config = dict(
    n_layer=12,
    d_model=128,
    n_head=4,
    n_kv_head=4,
    head_dim=32,
    d_mlp=320,
    vocab_size=6141,
    activation='geglu',
    norm='rmsnorm',
    norm_place='peri',
    norm_eps=1e-05,
    positions='rope',
    rope_base=10000.0,
    rope_fraction=1.0,
    qk_norm=False,
    attn_scale=0.177,
    bias='none',
    tie_embeddings=True,
    parallel_block=False,
    extras=['capped logits'],
    init='normal',
    init_std_qkv=0.0418,
    init_std_o=0.00853,
    init_std_up=0.0418,
    init_std_down=0.0054,
    optimizer='muon_variant',
    lr=0.00378,
    lr_mult_qkv=0.5,
    lr_head=0.0102,
    grad_clip=2.0,
    warmup_steps=200,
    schedule='wsd',
    decay_fraction=0.699,
    decay_shape='linear',
    final_lr_fraction=0.0,
    batch_tokens=8192,
    seq_len=1024,
    doc_mask=True,
    train_tokens=96890000,
    steps=11828,
    dataset='wikipedia_en',
)
Each number is 128 + 32 x the weight over the matrix's rms, rounded and kept within 0 to 255. Layers, rows and columns count from 0. Numbers have three digits each.

# layer 4 attention value, 128x128, rms 0.0398, rows 0-99, columns 0-63
149119139060163098112099147085136123089104139163167126082167203089093174163132120160073133061109131078107140129134154150157137121180124158066183128166096114171075152186124136110144111117100127
125135164101118129109069134122132127115140153143157094153127127105112188139116096142136153109165176064093155083092135094096082138116127116110130091128156136108083089122162153137120110148084135
167171123085176170102142155098106066133139141109141095186123109107094142154115154126110097094142117156145168136192174174148174115134164095152129129118115129161136109119166160146148133026133096
162082174141127129109140139124056126208104127103084122099144085166145084103147224119134182189122180141147124127150122135123109135190096147105118111150150127112122158150108095156144085152130066
159057129165136099130083192117102132158092174143119136113159144140161122156099126154102152086171165140060128116153141118141142107095170085089121120108115125059133123150102159204185141141100092
184140116130143096156157066100094123153112107122115128099081135122085124123099110109112027128138140077069084192154091127121137149133186114072114082107112122124191149130133097140106137130129191
216099152109107186107098165168136167116134169097056088185134153140104139131151136157155150161116096127174153165121136139191143116135153200146150113143147136108060132153091137196096106107140123
133135131165149188128134195107163104142106158149107133098147180093139088174149100129166134118104096138160140153153164124148170158113101131119133080167132133108109121083113149171083113131169148
124132146121146132105137156121105118144124130154104125128126107179120085143124193159084161074161195135131100127166159154094123130120112134116094152123157076089155143173128126138100125105117125
109104120151110113134161089171088143160127168081110138084122087136140151102160165176089136169129152073144140140074085129121147124138150131134153126146111111128134140109105079208107102133135136
138097164098133140189125105173142124145163153184100118093130169115152163155101120144150115132141126161153094110159134111147141128163119145133096147140128085165143128100107131201145147126141123
211161109146165168141117105126133144190104086088148040132110119152178123130157122146126122134125144148118102156137080089127121164127094144127167136163129156170103091096121133068071077121154150
083136114100111090143142149149077152143197152065134091160109055109089144087170161083125116102131117118155136139091135118154141136095177112162111123084135122148142134158166105153156080140158144
140124144132056118154142155137139162111122164094117057098160109164109161160159134134064076170155173159138109139110066126120138110097146113114111144075129153115058130163136125111040125133070044
148074101077113129122089105153081153127118085118127116134107100065140158167115114134156109106142117121119057087075127105132138088080082113142151118197123145118103148144107132201139148126129106
137135140134109152086144129140134141125185207146139086172115109111091087138150134091064157126112137138112148110089133104104142084122126111143110135102144116135153190143104142109118106129100091
122144134121152106091150126123167156176144065092138020069077111140081104200129164061126111153097160106168110157167093177057121106128167154151106106117160138137101165178157077135109151142090091
183077130146165125080085081139122122050146132106163100156143136088100141159090114132148076141126054140073068125128146146070166133102169083157144129129186122124094113096102118202118125140085112
084110167128119135108107147111135105113147117185139202132128117093131139123133154131101196098122129159105092143131159083148056120138158133092135207078152154142129109150174157197128079057115110
170082212082124146152143119121177106057150117114125144081106095081104131160085154080111140180123146184116101114139152142110149128097175083097059129088114146118145149150092086153133131132144098
134200150116079116157076123140133126137100157152124152092150100108135148129114112106151153129103115135113079139141150136117166155184157112178106117129167104134165100135109092137121147127125142
200161110106128175081115107101159163118112117106155112159158115165088151110096100164119079085135129114141169126147098118101121214141157125059137092130101107155158104124089120049114175162173096
159134146149137173172104076128112131133130146143156135179054144143146155118123165158170127133158121115092091142165141117177082165135137164064112146172127137130172104145066165101162128135098100
129147087076126088155074067170114164129128080100126097107124101163127083098128172142153139116163159085146191132151153117113132156143148110174135098116112135181153112164130120095106109145119151
173146136129146131160086122093093118154142119094126115141155126121123139134154115125136151115165124117097145124058077125119135158118103083134074133138153147107158157179119138106160122144108172
134152200118156105137112098148163114083139136148089123112198156088137135122077130103132123120078078170170111114117129094143185101080161146119110093121155148126160146138120058149126107095099145
121184109148087106104161152111143119125143105119095122138154151127146117131130116077139128065136170093154132167105093083133154083152071100121165055156082178128166158214156165081177071121157142
146105174124144127114127144138107140102124082161137140160110118093126080126075129205170175144108134097137136147130095136117173108131109088134116102130125112111169163101155104088127168139149132
175158171112186100128135118133149164082103128130127114174138153068143109153185141108176118100040132183125128135141156113112163147121132152131146110124110141089122165113167132151176139137142077
120133104134159124126113101100078110149171072139119079148103172131115164077135107101137079098095128099120126149099069130146152115099171122125111149176092112174183173095169110107132101127149142
132142123143125174126108112133137083134177150126124106100157136097178164155159103127117140149075125134126093124125109114042111108135164110114187166117137090109109129102116144054128163063120092
138182114095104130164109078085156107109105109165156154114150144113086209161155116142139125104102156131166141129117244109075086133111136176134136119098147159079153088119134135111126138139122089
163098126056087164163093113156125060139152144083113141121132142195137078109149133036157089188203055064097162128165088085140079107143076116162161110169136150125132153132094126101104123142158132
165192136108057155151131183091096133209146056104090122128145130124150192088145155091141166137083175112081093158097088103129191131148153130108145137128159116170176171106097106139206130153089081
177094089119143135117095130094085113089163148195110146138140130086148159030128109080091166120159136194087119149076119095105231128094097066153090140057152185171138208117105043147107116121158114
176124144163162132139188120177184138150131109134128173255095097109106101133156121158137131043078165119162144073112129130082169134148170159156182133146143185085174159165139191110064195103097164
130129127174158091115171160063143190113074114099121157083161160070150080141120112128072178147102140152173090162107163217135139116096147114153148139129118150171086099048142114147153081065087120
114129109086101199109135144143160155131180093150126106119219159168156121158117097112176123126151094128172180123148165097099125114152121129141138145152121100087140137159074169157121138158090140
119103175123152131105154132160090097089156151154152089087090154106116111153086157128126124126136169096094162122108154109099095126115088025070099150126102186123108146168137193123153146142108124
115178149145113185150109065055141190171110090137152107154132148177133147156069213177086140136031159153116149235143137148101121034151123099137174194108148132116079120086114106067094071086121112
158172111172144141052190109115155119074086071178089139128129135106102121121127144151109130124160098118153095038123136159158140168149047190167089098066156193171078150131162103233079100183105148
137102132105142134136098118191117142160123087164118106152120144079084160114085176145083145123107161077170141133152123139164155095159115189151127077169141118092113127067088083098064084136112248
169144169095162110126100116059160185163151148086114131123091124179137075105115168135140139110049204177166174132128138120126177118147088107141172143143107126086138126179153173130151165099190082
136104141126194048115143102076127175151082162159193152177125093155083131111157112156128161147083164184163075124119110185047133142176163120152133185079119165126102079193129147104139185079142174
101150171189159144048098147118060132147144133195111089147100106142131139127122156162094126113137126223076133076095109150101122152174132171087162109050142105101054126080146130096148137143146171
128165134183168127154105128081067143131137113159148144156088102100082190122137123138099226113147098207153120183177098117135086144145073103171149089095059101087128164125131110173118142135108178
132118093111222087131150135117149179121127196071081125123100183148161146090150187136041117119105123104089153171184115086153127117093156109121172164103120084120076168092077086150130102110181135
056155144146050172156173090126136120114140113165097118116139121195070128112176099115124128185141110169082114173165158128081133111137187146084138080110166133141140176103079167129136105133125109
173147095152141176007113155149048089086137126120141129083086121191086116113145135093138161086158136121155091099140087121121160097117188115140157051155185095101043132096161178166140255113151081
069047128147079102177163148150154033132095081150141158116096139134141137092107110158117066060088169167168122159084174128166127151154112175100157151125163139114166155097118135118164134110135073
194056150099111158116088051123162168159145141067155108143032189109194175123088112131112110165129090199113198123142136194187073158147109063170139080067179122171171106161118160155075142049159185
124097112083152166069116065090114097052115154066102147175175150110074104152220171154149167105175111174136173158170130149121166130130088020062066172156178101212146127139177179190113163139126072
165147157158140113087133118109150164079132058169157048179076143114130143146176168189113177135113125110155107116093101050123156194112157148140162177113157103126170152179164119147099133166151117
101056083135035124111111131115152175132125190154121153121064182113119116060114108153172113112123065192134160114114105139139166112123135188111136180136113049155176100086119117122146089192119124
106106208171147032147088151156111120169063118144136090108106141099172151135074095151123074112069074162141151143060149167131114135117133102207136124123117145045127079128128151086129182057182108
192156117128091120113148173136127181127154088104113106154189084079136152156121118144063120136093103134092106132061166108075134127154111081183124172183120091125078110222119124092154130114168145
080120106125091139105104101123166130159148119153172151101128124158131105125087086118106105116092077143148245105080127183168118022106130179092133142123139053156146115131136100125177148130160205
175154159148095089070092116127146134160138089195114144087110145174126143185131155153168105086177102165167102121191082126142181074125079134084083073086097096091158183127115155115123091147135166
122154092118114187056036110125125160121093138162113152096117174155141096152076132128174135135095177140182126152112156091168177128092109056146156117145116133091148181111107207164098077083117188
044142138044169157159096132112157155145139136088163097086154157166186142094108089138100076146108122116143081156123156134147134150153076081082144124174174139165130196087105170133119079115190127
123145110083078082149080120133095213126163156066107096134118161164071109128100184136080115138170108132156184124171174071161132134073060063088193121134113110133173175148134136141085148108087094
095103128100163110169087192094051117154148126072166122119106159170126158145100118124187204108177138129169151183113082099120135115173094108169149135173127124094097065122156169167113104100102137
147152153195104125082128114139115174119148066083101154104144126126161044066090155131129085126152108133147160173192143095190097107133164108070148034121174108152171141112127113180087171052178110
196139101100160101187161119172169144148128188111122108118124093072128157148119104140089209069087140081163083120105178147157143088056083044113063112157076179108101080179115145095134091096088090
154168128125160125137122113144179112171116053165130161103161138140117158177154123149200046143143109102107118191193126072082182173156146134155131097093102122136133136115163129111087124082201159
157145098110170163112132067102066153129146136144120172137106140155152162111069086130120084072092122151093122173128112135114134149168107148114121123146105085180086133065144089143107098115138150
151114148152120140122065157142109113081141113107138122153131167142145143141188097052206166144175094191124127159149166127099120042125107103123147102074202140119140136110109073176143123109158114
140171161118086161089143149126089078118071111156146112134132101095097084152105110147141134134118125171118151100149187190140142118114161146161246096109170104116129099118107180109177167123148158
101139138132120163123111132160163080125072151109115090076205123147141185144079081109089160168085096105151111147151178146056106111123098169061117083112119145137149162125116175123161124153142112
132139139129135171094109062141156151151080192206113187053151165170123146119120113131135146181127131113114086123154125115105148090131103186141102057043163098110095172086104163044150159140157145
150142131120155148136103122135139118064175112145191094122155060094082130171145132097131116175069128090103140155139148117114133153137103143119157165095111170127141131108141158155072111180113128
124162084124152149108143091065089072155166101071113162118109117126177106107115136147129150101095156106170137141055112066106113133156213159087170156142148181101117188116153130138131131132117112
099134108162155186135161157128143117151141104125132093122122117151123167147161217193148136133128144159136144129080145127116106108167118075146173137160100115115177139126106097112190098158081125
174136113086118164152139206136164155182129108071176165195142154075145125122162119143138099168079076166116141166100090154114172107120089159091119129144133138111127181177102069164137106144179117
165116117132060116140133150157138096082152126152064130117118047090158100150045176110092161091164132150135153104091141143108197094114208095135167151089172110138109144136079102105118078175085113
108132133158084147078199143138094103085146143133163122130173149081128174179128125083078070128142120135063108118166130113172160076135118095083103150126149135199103160146189104163177124051097104
114107118118069102142030093068096122090155141118137168142185119141088161118149156147151136214180109144113081132118136139113113145090120101091116123135099144111113185160183133125110152162116166
113149137135081195174224140124135092123131081140107111151070160122059076090175122084100150154086148106113113156104141159156120155112103130107127172090123152162148139108114130172125143160179069
138114140115120089066180159099143155096156118105116189069146141126131153102168103177132120122095176140130164113157082142144141164133138095117013124105077129122138142165134123137092135120143168
092148107166118088128197125119091096126088166144145095068125100161108189107132117092129045175126151108093108146129116148162110102142103080148213109139080135123089189157077061153062093142156148
114136174152125130077151164127152081151122179167126131142130118072118157116091190111124114111149096181121134104127137139154166157151180091144150097125184168131146152122141156165141137155133127
097148185110140114135105113132116077119118119122106180163136200079108152038096156164151116163103133115129111109123151106109129122161103145143109048138067151139125166156093144113157142119124100
166074108133127182111158161101151181177151131087075108151148135127152132117190162181177120110107136152204151078105160098094110146174091124105157132108125127075127134084145135139102076134095076
152144142127122100134165141147117147074139148128207140161134112110110047144160177148115173113136135119145128160171100128147112098124067134134138087142095137096152100164131161123150130153148063
120149102125142140141127104095171131120115148145209147143120132068128095087160114240156096118127172133111135116149121122104130145101098119166114195163130112091162196168088133120154093142139150
174148132164154156125132137054127142052078157133106095067146137175214118137143138137136128171119073115073147107115078113138037100175106175189186207124116095097098147112165151161125082147115109
147142120124165128154131183161128182093103162123113122136153154167091083134078127154144156185115128119160130144105155132170123078125116095185081118204055126147146153042090148168168105132106166
113129138110135103117083159095084130122095120129146141100127200101117125123173185149113177203156106138119097189151128141110197145128146070132144111093062110130123084132180123140164102116073099
172127143168163051117145201175119146079120075147193191103147092116088128137144130130128064122065177093123173114172142192089121098186129098126161164177138144072083109132160123149171150145119136
104097150109170131147127115181090104101130111162064055112135116068157090162188158154095140155131115198118113160171106158154178147130141143107107067129131127102093138035134106139152165136118156
156118082164124127092141154069104131123114105115158096171174180096122108144155130114169089111130125129137128133111113108187118090194133163104096127142126154151149081122086121150175103120154127
140128103103159165120114119142157159095139092087138160185139084172070136123097129135180094098092076098140097130151118147097130159200182144174163137138171146039221136056103179149138076145125121
143128151072113170176083123142113135160141124138112127115101043126095122079104127150153139142089098111112140116091121112109151116190136110148195117090126156131131099161184080122192090145122194
141171114143057099165127156133120110077087125186129168131131111096086185122151156100142126138189177083110155169099119172180096157135120211131123106051112156165167144151162110147091111117109136
166106102137042097103097165132088079137102129200140103081111072136147096111152123135110123100111137073061107173139126125107131108109067123086139106166092118104179113088105130093203150135162072
170151170092178077138177150086172084121162071149138095090153156125114153100109110122115181070131134175091154090095080144178177149148119159162212108172164140173200152075128109148095126216138147
132114174132072172147101123166152116120147103143131169148103110159137103113098131139082104139135073147147152054153132150138095158122203162148142119136137096147129131131119081151127133173134114
182061082147117125121133166127145095102103139103113141121119131142104133156131139177103110118124131093114137130172100139148133121152096096108137127129158179217068093182104046134146077139125087
121172168149126142077131176118072173120167076131107101142159106111131147131157165151116123119148127012117108112089138113099136124106152124154141135074112121143128063122089099100120092129164112
167108105170152114158158098130068149085130133140137111090138098066112116088159128088163176123108120193116104096105146171078132147098182131071108097101133139182115049101118137179139163161070136